{
  "n_kv_head": 3,
  "head_dim": 32,
  "positions": "rope",
  "bias": "none",
  "init_std_qkv": 0.0445,
  "init_std_o": 0.00686,
  "init_std_down": 0.0042,
  "warmup_steps": 467,
  "doc_mask": true,
  "train_tokens": 156300000
}
Each number is 500 + 40 x the weight over its row's rms, rounded and kept within 0 to 999. Layers, rows and columns count from 0. Numbers have three digits each. The size before them is the row's rms in percent of the matrix's.

# layer 7 MLP down (transposed), 256x64, rms 0.224, rows 251-255, columns 0-63
108:473433458502456558476476511491477484519536468393467513511564441506481567446536521456503535443540479494464433533505499417529530539515495556510524451454477506585511516472480432510539516497524431
103:485406551563484488519547529439419486499492479544606482536467515451502545533540511481477443488489491442468491499519472425460525492437535491547444463570509482519470535443511483531530522539531452
083:515518434511528414537461526503481547504416537507505494486500483492444495506470546430482461481521480554513542499514440487436516519444561445494544561451545481446523513506601545470493574491545539
110:556461494479534461475467460473519470431549528484551401554552524441477508475525501463435567548541526552507499502529518535462485520540456481533566446556504517511443548504513492521562570441470503
107:452469480542450527554490491501485476548508498546496540561525515468480500464544490468527630556495560522414461471514527457487500503482454501456465401516539495554491467457529579463548509532479478
# layer 7 MLP up, 256x64, rms 0.221, rows 252-255, columns 0-63
106:502369483508493485511542503479555532488546469478464495463500545527545540467466529528499552443516447481511411459491473500460452546558464500516492488553527422462478554422467446544543466477487493
101:517387490495539504523489545480520400503540474493465451475418489638509446491504500487563487450411457477537471503505499474523518472456495508477467459486488491496515478439522445472454507524497503
111:419491479479503559568488459569509443539500483438438456505525553501516477452484485513516525510524454492484566479505533594520512556459477428564411531512571474522460565472527509510473488482492513
105:510485503512486506442501511547509504468515491547468480408517465487571530462508470505513546581574491471494549524546536449490479562538502507555566556536481494433522517450451581461539475509458588